config = dict(
    num_hidden_layers=22,
    hidden_size=320,
    num_attention_heads=10,
    num_key_value_heads=10,
    head_dim=32,
    intermediate_size=1280,
    vocab_size=4096,
    hidden_act='tanh_gelu',
    norm='layernorm',
    norm_place='pre',
    norm_eps=1e-05,
    positions='learned',
    qk_norm=False,
    attn_scale=0.177,
    bias='all',
    tie_word_embeddings=True,
    parallel_block=False,
    extras=['capped logits'],
    init='uniform',
    init_std_qkv=0.0352,
    init_std_o=0.0,
    init_std_up=0.0352,
    init_std_down=0.0,
    optimizer='muon_variant',
    learning_rate=0.00225,
    lr_mult_o=1.41,
    beta1=0.95,
    lr_head=0.00644,
    max_grad_norm=1.0,
    warmup_steps=200,
    schedule='cos',
    final_lr_fraction=0.03,
    batch_tokens=65536,
    max_seq_len=256,
    doc_mask=True,
    train_tokens=685100000,
    max_steps=10454,
    dataset='wikipedia_en',
)
Each number is 200 + 30 x the weight over its row's rms, rounded and kept within 0 to 999. Layers, rows and columns count from 0. The size before them is the row's rms in percent of the matrix's.

# up: layer 15 MLP up, 1280x320, rms 0.139, rows 863-887, columns 192-255
# down: layer 15 MLP down (transposed), 1280x320, rms 0.148, rows 863-886, columns 192-255
up863,096,146,205,213,218,202,163,198,195,209,175,186,205,185,193,224,184,152,172,228,172,176,213,207,175,196,235,206,232,210,219,179,209,198,183,243,255,168,170,170,198,221,228,237,219,210,182,225,240,204,194,196,218,215,152,215,195,157,230,192,190,201,214,138,189
down863,101,194,178,157,206,226,204,172,206,189,201,179,265,271,200,177,258,242,189,208,177,201,223,216,181,193,167,210,172,158,196,246,245,205,216,260,194,199,232,207,202,168,220,169,209,237,213,225,197,250,212,238,251,176,178,196,141,181,221,194,229,220,123,195,162
up864,102,176,277,224,234,214,217,143,168,234,179,197,164,155,247,207,245,129,230,198,183,266,188,202,203,154,181,198,164,176,185,194,180,206,209,169,169,191,145,207,154,204,202,178,174,220,151,199,207,217,154,254,150,183,263,295,185,266,158,224,204,195,213,243,270
down864,102,140,211,243,185,224,223,159,235,153,239,243,188,226,214,179,170,170,216,177,264,202,243,194,166,244,225,196,190,167,149,208,215,199,162,212,99,221,235,193,229,195,177,139,217,182,193,178,224,194,173,197,186,173,180,186,212,198,133,224,236,198,131,198,218
up865,102,234,189,190,250,178,125,198,229,191,235,198,164,175,179,195,239,241,195,155,179,211,150,171,193,199,212,201,246,249,188,218,206,169,247,185,206,213,166,188,190,197,197,228,162,196,193,211,226,209,181,172,187,218,204,233,182,181,149,209,192,198,199,272,174
down865,100,213,205,156,218,183,185,180,160,269,278,183,192,158,193,215,188,213,215,172,170,172,201,207,191,175,254,210,174,224,220,188,134,239,216,190,169,167,201,283,180,219,233,227,185,215,170,148,198,267,209,198,207,205,118,184,216,211,141,190,185,187,208,247,218
up866,098,181,236,233,200,215,200,202,198,230,210,238,211,252,214,234,210,186,198,227,190,207,237,252,225,205,191,221,203,121,165,211,155,195,239,271,216,189,249,170,176,196,192,232,171,222,180,279,195,222,234,180,188,193,202,172,148,181,192,178,230,181,155,168,183
down866,096,190,160,224,185,211,229,221,224,210,182,187,220,218,196,235,162,137,191,218,135,178,215,184,160,181,191,153,174,204,227,205,216,196,194,211,184,249,173,168,210,142,182,266,211,196,153,184,144,243,199,233,184,210,223,217,196,243,183,250,202,217,196,209,177
up867,097,256,212,189,196,174,246,174,235,182,225,142,200,219,217,199,201,243,203,202,199,164,197,201,203,217,222,195,217,226,228,204,231,231,168,195,144,243,235,162,176,203,161,265,186,191,187,225,236,192,196,218,198,209,188,153,287,197,234,192,222,154,196,253,242
down867,101,191,205,204,175,183,191,201,180,135,179,209,143,186,216,222,166,196,181,189,167,235,243,193,232,202,233,153,244,168,229,184,156,185,180,160,220,185,210,224,160,218,162,210,262,224,201,227,207,246,192,184,208,232,169,217,197,216,209,204,202,208,197,169,177
up868,101,224,197,268,208,229,180,215,229,205,209,174,198,133,150,217,209,223,224,168,213,178,240,255,195,182,166,187,162,180,218,190,188,175,198,202,205,250,207,248,237,177,208,211,205,222,253,233,184,214,214,190,179,157,209,212,225,218,151,193,188,188,236,197,140
down868,098,209,225,161,176,197,250,242,175,188,201,194,197,160,231,228,221,190,177,202,189,185,225,202,243,188,218,214,199,214,244,189,180,181,215,276,234,135,256,266,218,194,231,158,154,232,170,215,160,163,165,197,127,254,244,230,203,188,193,172,189,202,161,176,137
up869,096,222,172,233,190,259,157,188,191,209,199,207,222,204,201,236,273,183,239,186,209,206,145,211,200,156,213,222,153,222,201,185,157,200,195,175,199,219,190,205,208,239,188,170,197,163,239,183,183,152,217,182,186,250,162,215,154,228,215,166,191,195,186,259,193
down869,093,183,196,211,168,207,168,230,198,160,179,162,214,184,159,251,189,204,219,219,185,183,226,177,211,219,212,168,217,200,206,188,218,260,240,174,186,166,225,154,209,182,188,217,216,144,187,214,196,231,200,172,252,153,241,192,236,141,170,178,223,209,174,227,194
up870,100,169,205,212,176,217,175,181,142,164,210,233,207,140,180,217,169,188,257,164,192,126,190,186,293,187,216,183,127,202,188,192,181,180,206,208,244,176,218,178,191,222,178,166,198,170,229,169,185,214,238,186,190,173,237,199,200,236,239,152,167,229,172,170,197
down870,100,226,145,216,191,176,180,184,181,215,212,156,152,150,154,206,230,205,198,194,200,211,145,233,204,178,184,211,120,217,153,237,238,209,196,237,207,183,181,244,193,206,187,193,229,196,198,270,217,189,179,160,181,194,188,214,234,232,187,204,182,175,252,163,167
up871,099,204,153,221,218,182,202,189,189,181,211,201,260,215,213,221,153,184,215,227,137,235,203,287,159,200,203,204,156,143,147,186,178,196,108,218,184,269,199,149,264,151,219,252,186,190,123,223,235,208,162,179,189,251,173,207,195,184,219,200,250,168,190,218,213
down871,097,176,186,170,196,191,275,199,239,230,205,188,227,183,195,148,176,216,235,231,176,223,169,154,208,213,258,200,211,224,188,183,201,214,166,206,215,216,218,232,225,226,205,204,205,161,230,209,184,168,209,246,189,213,192,189,184,174,217,145,212,225,225,200,222
up872,105,266,214,203,151,236,177,161,154,202,229,181,166,206,154,209,170,179,159,191,198,235,228,241,210,271,131,180,225,199,223,171,225,225,132,175,267,198,201,188,179,192,178,156,222,187,240,210,240,203,226,195,172,172,211,213,192,204,172,210,194,205,194,175,177
down872,106,216,211,174,168,217,211,185,234,165,210,215,193,188,205,199,156,249,168,217,177,246,211,172,268,193,170,177,170,220,218,170,231,208,225,213,154,218,240,269,184,214,230,224,164,163,176,174,182,200,234,188,196,183,218,173,192,216,216,192,182,179,198,256,183
up873,101,192,204,163,204,177,213,259,201,160,181,224,234,204,198,196,174,183,226,153,220,253,193,199,202,145,168,243,281,216,169,240,177,177,208,136,258,214,197,199,238,217,273,232,252,191,203,138,224,200,225,200,213,232,268,194,228,199,214,194,130,203,158,163,190
down873,100,183,179,216,192,181,193,220,206,179,232,205,208,234,186,139,189,197,206,173,196,186,220,298,211,226,228,170,199,195,242,204,239,251,222,197,203,206,199,214,211,194,160,202,248,179,205,184,192,227,226,178,226,195,211,186,205,210,259,176,236,199,212,194,160
up874,098,182,161,175,238,210,202,181,195,169,195,185,225,146,152,200,287,231,198,200,201,226,182,208,204,218,141,214,194,184,198,248,145,211,219,223,215,196,188,177,213,173,193,181,206,211,156,217,202,178,200,264,239,244,248,178,238,240,202,178,161,175,183,225,182
down874,096,222,218,212,157,179,153,206,211,198,223,265,202,186,159,233,162,205,189,205,186,248,186,234,193,215,248,185,190,183,177,172,176,175,266,180,245,225,213,174,220,214,162,198,227,252,176,160,208,202,195,223,214,238,174,251,198,217,187,221,175,155,194,206,160
up875,091,218,199,192,156,247,214,212,143,210,196,215,212,191,213,258,183,239,208,192,247,252,180,208,203,201,248,221,172,180,214,244,143,193,200,172,222,236,226,198,237,222,200,193,202,204,194,196,206,190,200,224,204,196,188,238,212,238,236,181,220,178,164,228,186
down875,088,210,206,198,259,154,188,187,220,223,168,213,153,231,183,201,190,200,201,177,250,182,236,180,210,244,209,176,247,197,215,241,187,164,235,243,212,183,185,172,164,224,194,183,206,232,165,153,198,220,189,248,201,205,165,219,199,220,213,181,156,193,189,210,204
up876,097,241,191,179,229,184,200,218,229,224,228,192,165,195,202,180,186,173,183,223,160,168,223,227,248,127,195,179,214,173,207,155,256,239,194,215,204,275,170,204,176,149,214,206,177,186,204,181,193,197,154,192,144,192,168,132,181,201,178,190,167,226,204,149,199
down876,094,234,222,204,181,238,176,179,147,204,191,241,196,217,183,179,210,218,206,151,241,180,192,190,231,188,222,201,140,190,219,217,181,165,211,214,206,178,162,122,201,217,195,190,178,189,233,232,222,200,217,232,191,157,177,226,186,196,166,196,196,242,220,206,218
up877,101,197,259,201,209,242,202,235,180,158,209,186,252,175,248,240,215,112,197,183,244,158,231,203,178,186,240,209,235,129,208,178,211,211,221,182,206,129,162,165,264,173,183,224,212,225,196,209,183,172,226,191,252,235,176,214,198,209,173,217,218,168,241,156,230
down877,099,245,149,140,236,167,187,196,212,213,221,141,217,215,246,214,197,212,209,272,222,192,229,193,142,248,205,232,219,209,201,269,172,175,259,193,178,210,209,251,218,153,196,194,260,172,200,197,169,226,196,164,225,191,214,229,229,197,188,186,226,231,134,163,148
up878,111,246,188,176,247,225,174,213,236,216,224,227,155,219,239,182,179,204,135,214,211,182,225,222,241,207,202,226,165,183,198,150,194,194,206,139,225,241,198,199,260,216,167,243,187,200,184,243,223,232,182,196,191,180,294,234,211,230,199,158,198,163,236,176,184
down878,117,180,204,162,230,216,213,229,177,215,175,204,229,172,210,169,174,242,188,239,195,199,193,259,227,248,248,180,183,211,156,173,177,259,202,188,251,254,232,250,220,185,116,203,153,218,210,265,221,180,224,203,198,218,216,172,160,248,240,185,194,236,198,214,157
up879,096,150,222,190,227,221,191,171,180,202,214,242,173,171,183,157,186,166,188,175,146,229,196,223,146,178,225,220,178,185,235,278,213,184,251,194,253,229,183,196,193,230,213,193,240,175,208,208,181,198,210,217,133,171,148,213,221,212,193,183,214,214,184,205,224
down879,095,170,208,164,174,164,206,164,203,195,212,182,224,214,253,217,193,211,241,193,191,259,211,149,218,168,191,187,220,248,209,119,191,210,240,233,168,204,237,202,190,196,229,259,191,215,219,192,156,138,199,227,181,250,231,157,228,234,161,232,225,219,207,266,240
up880,100,186,181,205,280,241,166,171,249,184,250,202,171,235,259,209,206,133,172,171,147,185,177,218,195,216,208,216,233,184,139,182,165,184,189,239,202,182,193,138,196,237,189,186,185,204,186,170,206,242,229,185,215,186,247,243,223,202,195,197,247,177,236,199,236
down880,095,187,205,209,226,220,168,218,232,171,204,246,171,263,249,176,145,205,187,172,239,221,181,210,217,196,177,208,271,189,219,203,221,236,156,177,219,208,203,128,167,197,172,187,160,218,205,199,174,175,236,201,235,223,193,195,232,152,211,198,203,217,202,229,228
up881,101,250,194,178,215,207,142,212,214,146,236,204,187,191,196,219,208,207,215,186,215,191,246,208,201,165,211,222,167,266,178,222,292,163,243,232,181,245,182,212,220,166,191,207,172,193,219,157,202,226,247,176,222,202,257,203,154,215,195,197,220,211,193,251,237
down881,102,190,197,186,148,164,183,245,207,144,198,253,196,180,192,167,192,200,223,185,205,222,220,226,208,158,207,202,203,198,236,243,284,242,228,232,213,229,243,199,243,161,136,192,206,209,249,184,181,258,152,172,208,188,168,205,188,284,187,255,187,201,116,187,244
up882,108,199,224,191,228,165,210,253,181,162,128,168,207,217,225,213,202,200,207,206,213,210,208,181,171,224,207,192,173,213,181,178,222,184,222,143,171,235,197,202,234,207,208,172,272,264,197,170,180,166,191,191,178,229,178,165,170,266,261,195,182,245,170,167,176
down882,109,141,158,235,180,213,274,200,218,176,244,224,151,265,185,243,233,179,164,227,159,154,186,200,257,189,202,172,167,229,193,171,187,173,210,201,165,229,195,213,246,192,224,196,190,191,226,147,138,200,152,150,182,214,195,168,177,230,228,220,171,223,213,195,185
up883,106,185,166,199,234,175,217,227,181,215,200,196,233,176,220,180,202,184,202,173,195,168,184,215,155,211,203,225,152,243,218,181,182,143,190,237,216,211,227,223,198,154,213,179,234,165,181,244,254,261,203,216,170,207,208,206,257,215,208,197,175,200,163,188,197
down883,101,234,221,218,201,249,212,220,164,231,205,226,212,187,221,158,163,185,192,194,206,235,221,217,165,171,208,195,239,179,192,194,186,197,157,155,181,229,217,227,192,218,168,188,190,220,203,170,230,144,165,196,173,195,190,243,165,251,273,178,167,210,203,180,165
up884,098,194,156,173,170,193,178,200,245,154,222,234,221,204,137,234,233,193,216,279,217,199,245,179,205,185,177,188,210,201,278,171,204,195,164,197,137,209,184,181,173,206,179,238,191,203,167,174,149,250,192,159,265,234,203,182,159,184,229,191,202,182,167,191,158
down884,092,165,202,217,183,168,210,203,210,202,194,163,181,195,176,143,205,198,228,174,217,196,181,215,276,166,202,186,173,178,226,197,156,199,197,181,169,216,163,143,219,175,245,164,185,288,221,163,219,136,221,233,183,256,236,257,226,267,202,191,170,226,177,235,193
up885,100,165,227,165,204,209,150,152,227,238,171,248,227,169,165,160,200,222,155,247,215,212,243,219,243,237,116,205,208,239,162,193,202,183,223,230,177,228,205,207,215,177,214,227,199,187,167,210,232,152,210,223,195,245,184,220,185,148,235,184,240,160,177,202,228
down885,093,200,188,234,174,152,185,176,208,215,169,242,180,196,187,189,191,196,205,219,199,173,190,172,251,194,214,217,184,216,246,207,226,188,241,244,195,172,212,210,170,203,221,189,188,262,225,181,226,243,207,159,255,221,200,204,211,279,160,222,227,214,205,170,217
up886,095,223,220,210,223,234,198,186,246,165,184,165,181,195,204,132,187,207,175,189,179,201,173,166,222,102,209,231,197,178,207,233,244,192,231,163,194,149,181,175,208,212,208,193,213,169,227,209,191,167,161,199,205,214,177,237,173,208,201,181,170,165,214,261,216
down886,091,164,174,201,149,186,174,231,238,163,215,233,156,207,176,196,206,175,186,239,272,221,158,178,190,274,196,220,240,212,171,155,235,170,149,193,224,228,181,195,173,281,171,165,158,224,210,230,192,184,171,235,181,205,245,177,216,215,238,222,197,214,236,206,254
up887,093,187,222,230,208,145,212,222,183,239,157,197,190,196,192,167,233,167,233,213,166,189,220,207,228,173,192,231,207,219,260,231,150,225,257,187,197,150,212,202,192,222,214,245,234,215,209,196,214,215,268,155,206,175,210,187,161,223,194,148,163,174,220,205,229